{"n_layer": 14, "d_model": 256, "n_head": 4, "n_kv_head": 4, "head_dim": 64, "d_mlp": 1536, "vocab_size": 4096, "activation": "tanh_gelu", "norm": "layernorm", "norm_place": "pre", "norm_eps": 1e-06, "positions": "learned", "qk_norm": false, "attn_scale": 0.125, "bias": "all", "tie_embeddings": false, "parallel_block": false, "init": "normal", "init_std_qkv": 0.0402, "init_std_o": 0.0402, "init_std_up": 0.0402, "init_std_down": 0.0164, "optimizer": "ademamix", "lr": 0.000486, "beta1": 0.9, "weight_decay": 0.32, "lr_head": 0.00551, "grad_clip": 2.0, "warmup_steps": 251, "schedule": "wsd", "decay_fraction": 1.0, "decay_shape": "pow", "final_lr_fraction": 0.0, "batch_tokens": 32768, "seq_len": 128, "doc_mask": false, "train_tokens": 333400000, "steps": 10175, "dataset": "wikipedia_en"}
Each number is 50 + 12 x the weight over its row's rms, rounded and kept within 0 to 99. Layers, rows and columns count from 0. The size before them is the row's rms in percent of the matrix's.

# layer 6 attention query, 256x256, rms 0.0565, rows 0-10, columns 0-63
102:43 38 59 53 46 73 65 45 57 68 59 39 31 60 41 51 67 54 34 59 39 52 76 50 52 39 43 52 60 40 25 51 34 52 63 42 33 66 49 60 48 57 50 56 48 57 61 25 34 42 42 48 52 63 61 50 60 45 52 10 36 35 43 39
096:44 44 49 50 66 59 35 58 42 59 59 68 34 74 56 53 49 41 60 37 47 59 50 52 54 56 45 65 37 72 50 71 55 68 47 26 41 75 63 48 47 32 47 50 37 58 54 63 59 68 59 67 40 52 67 30 42 46 46 45 33 61 46 64
101:29 47 49 65 60 65 47 51 53 42 69 49 64 70 62 62 56 45 59 59 71 38 59 35 56 60 35 53 50 52 19 47 33 58 48 18 37 46 74 34 45 54 38 46 45 44 53 45 41 68 54 37 38 61 62 44 40 53 49 44 49 69 42 25
089:41 53 47 44 57 56 52 49 50 32 68 51 34 59 41 53 52 50 63 60 52 56 16 33 63 44 53 60 41 28 42 46 71 45 39 66 53 26 47 43 42 61 64 41 64 41 49 59 44 42 31 37 27 36 47 65 55 69 50 56 60 56 54 58
101:49 55 72 53 69 45 53 33 31 29 62 60 55 60 44 56 35 54 50 60 70 42 52 50 49 56 38 51 49 65 59 55 53 34 42 35 44 38 49 35 44 36 54 41 44 49 43 48 64 59 47 34 49 52 79 53 34 27 52 61 35 54 47 58
099:57 56 44 36 65 61 64 37 35 40 57 51 64 68 64 44 57 63 35 42 85 40 49 45 65 48 61 49 41 47 52 58 47 56 65 39 57 61 35 46 39 61 49 33 50 54 48 54 79 35 73 40 40 34 47 47 40 33 61 47 36 50 45 59
084:37 52 54 40 44 63 50 47 47 57 50 65 39 68 55 37 39 49 39 35 57 49 36 34 55 45 55 52 45 43 53 64 64 45 30 45 63 53 58 35 28 40 29 45 46 70 69 43 32 41 46 28 66 38 59 47 42 45 36 49 55 44 61 83
090:50 65 47 41 56 64 67 58 40 48 42 23 59 72 40 28 48 50 47 52 46 63 37 64 45 31 48 56 52 62 38 37 63 56 74 48 48 59 57 42 60 59 44 48 67 69 75 51 58 32 22 46 54 53 73 54 56 54 39 52 33 53 47 15
091:63 50 62 64 60 55 56 50 50 34 58 51 63 48 41 58 66 35 34 36 59 42 45 37 63 66 26 39 47 54 58 61 58 59 51 44 58 56 47 36 44 45 36 59 28 60 52 64 52 69 64 52 51 44 59 58 25 48 52 49 36 55 34 49
092:46 52 54 54 70 64 56 56 44 46 74 60 78 43 50 53 46 58 47 54 55 49 42 64 32 21 59 35 52 50 26 47 49 48 54 53 56 40 67 50 40 51 54 56 32 38 53 52 59 47 48 49 48 55 63 41 33 34 61 71 57 72 59 55
109:49 46 43 42 63 50 53 40 46 59 67 43 47 46 33 54 64 52 35 39 51 42 66 61 53 44 61 49 56 75 46 54 42 60 58 33 45 43 50 42 52 66 67 54 41 68 71 69 55 51 53 56 47 54 38 55 44 45 47 43 35 68 63 47
# layer 6 attention key, 256x256, rms 0.054, rows 0-10, columns 0-63
095:37 48 49 70 59 68 48 56 40 56 45 66 60 50 66 33 41 44 42 43 57 46 49 44 66 35 49 42 72 67 61 72 48 32 52 60 58 32 39 54 37 66 43 56 54 73 64 55 52 68 47 49 60 42 57 50 41 35 38 65 52 59 80 36
095:48 50 42 37 70 58 49 71 57 64 52 33 58 49 49 62 33 49 55 46 52 40 49 33 76 40 53 42 54 57 62 33 45 51 65 41 64 28 42 61 56 55 52 47 41 64 68 52 50 57 47 61 42 43 48 42 42 27 41 64 48 39 50 51
100:38 55 47 37 54 64 44 58 42 66 49 40 51 53 39 54 41 59 45 31 52 50 55 38 45 25 53 34 60 49 59 38 36 49 42 35 42 49 56 50 61 56 54 33 58 69 33 40 49 55 56 66 78 50 46 55 30 36 47 60 43 43 64 37
090:52 50 55 53 38 27 35 32 48 42 35 59 44 51 43 85 71 63 46 54 52 58 51 54 40 61 29 59 43 37 31 60 71 46 56 50 51 53 61 29 54 28 64 43 42 48 49 42 43 42 57 57 51 58 45 80 40 71 83 35 38 58 50 53
100:57 30 58 48 47 40 27 57 41 57 39 41 55 34 32 58 48 40 51 27 53 70 43 48 25 62 49 31 46 41 56 52 49 59 58 38 59 72 61 65 62 56 41 37 37 65 40 38 51 60 61 64 61 64 47 71 40 53 47 50 41 44 31 74
097:47 56 64 36 36 24 66 59 52 55 49 40 54 52 24 56 34 52 61 55 40 57 30 59 39 66 40 31 27 37 58 44 26 60 38 43 70 44 61 57 70 53 41 57 45 23 38 52 55 46 46 35 50 52 52 59 70 65 83 41 47 72 46 46
087:66 55 66 40 39 46 32 59 44 31 53 44 73 49 48 56 71 52 79 44 46 41 62 41 43 54 55 13 77 41 58 38 54 46 80 49 52 52 53 72 64 41 60 75 45 47 46 68 42 66 52 54 68 42 72 48 39 40 46 57 50 41 60 40
090:46 67 57 28 39 41 58 43 46 41 44 48 48 33 37 73 56 54 44 59 51 60 52 38 38 64 35 41 49 55 38 51 62 48 33 53 52 42 39 33 46 53 51 52 57 50 47 36 36 55 60 73 33 66 58 65 54 63 59 53 43 66 27 60
092:40 45 63 44 59 44 55 42 46 65 41 37 67 35 31 54 42 56 42 58 53 57 41 68 51 70 46 46 38 87 65 43 24 76 49 49 59 69 69 62 53 40 64 34 52 39 31 29 37 60 63 37 53 43 35 44 37 52 56 50 43 51 74 48
105:50 63 37 21 48 59 45 44 52 55 49 25 49 69 46 60 64 47 62 29 43 45 41 48 36 49 42 55 65 53 37 44 69 38 39 31 36 39 36 57 30 33 54 44 38 38 46 30 34 62 39 71 48 25 50 55 46 62 55 58 70 53 37 35
109:49 56 60 23 68 78 65 51 51 44 66 52 76 65 62 22 58 52 41 21 32 42 42 49 42 46 40 41 66 66 44 45 49 52 60 54 59 51 46 41 45 51 60 58 54 48 53 07 43 64 39 55 42 44 56 50 39 69 29 70 56 65 53 35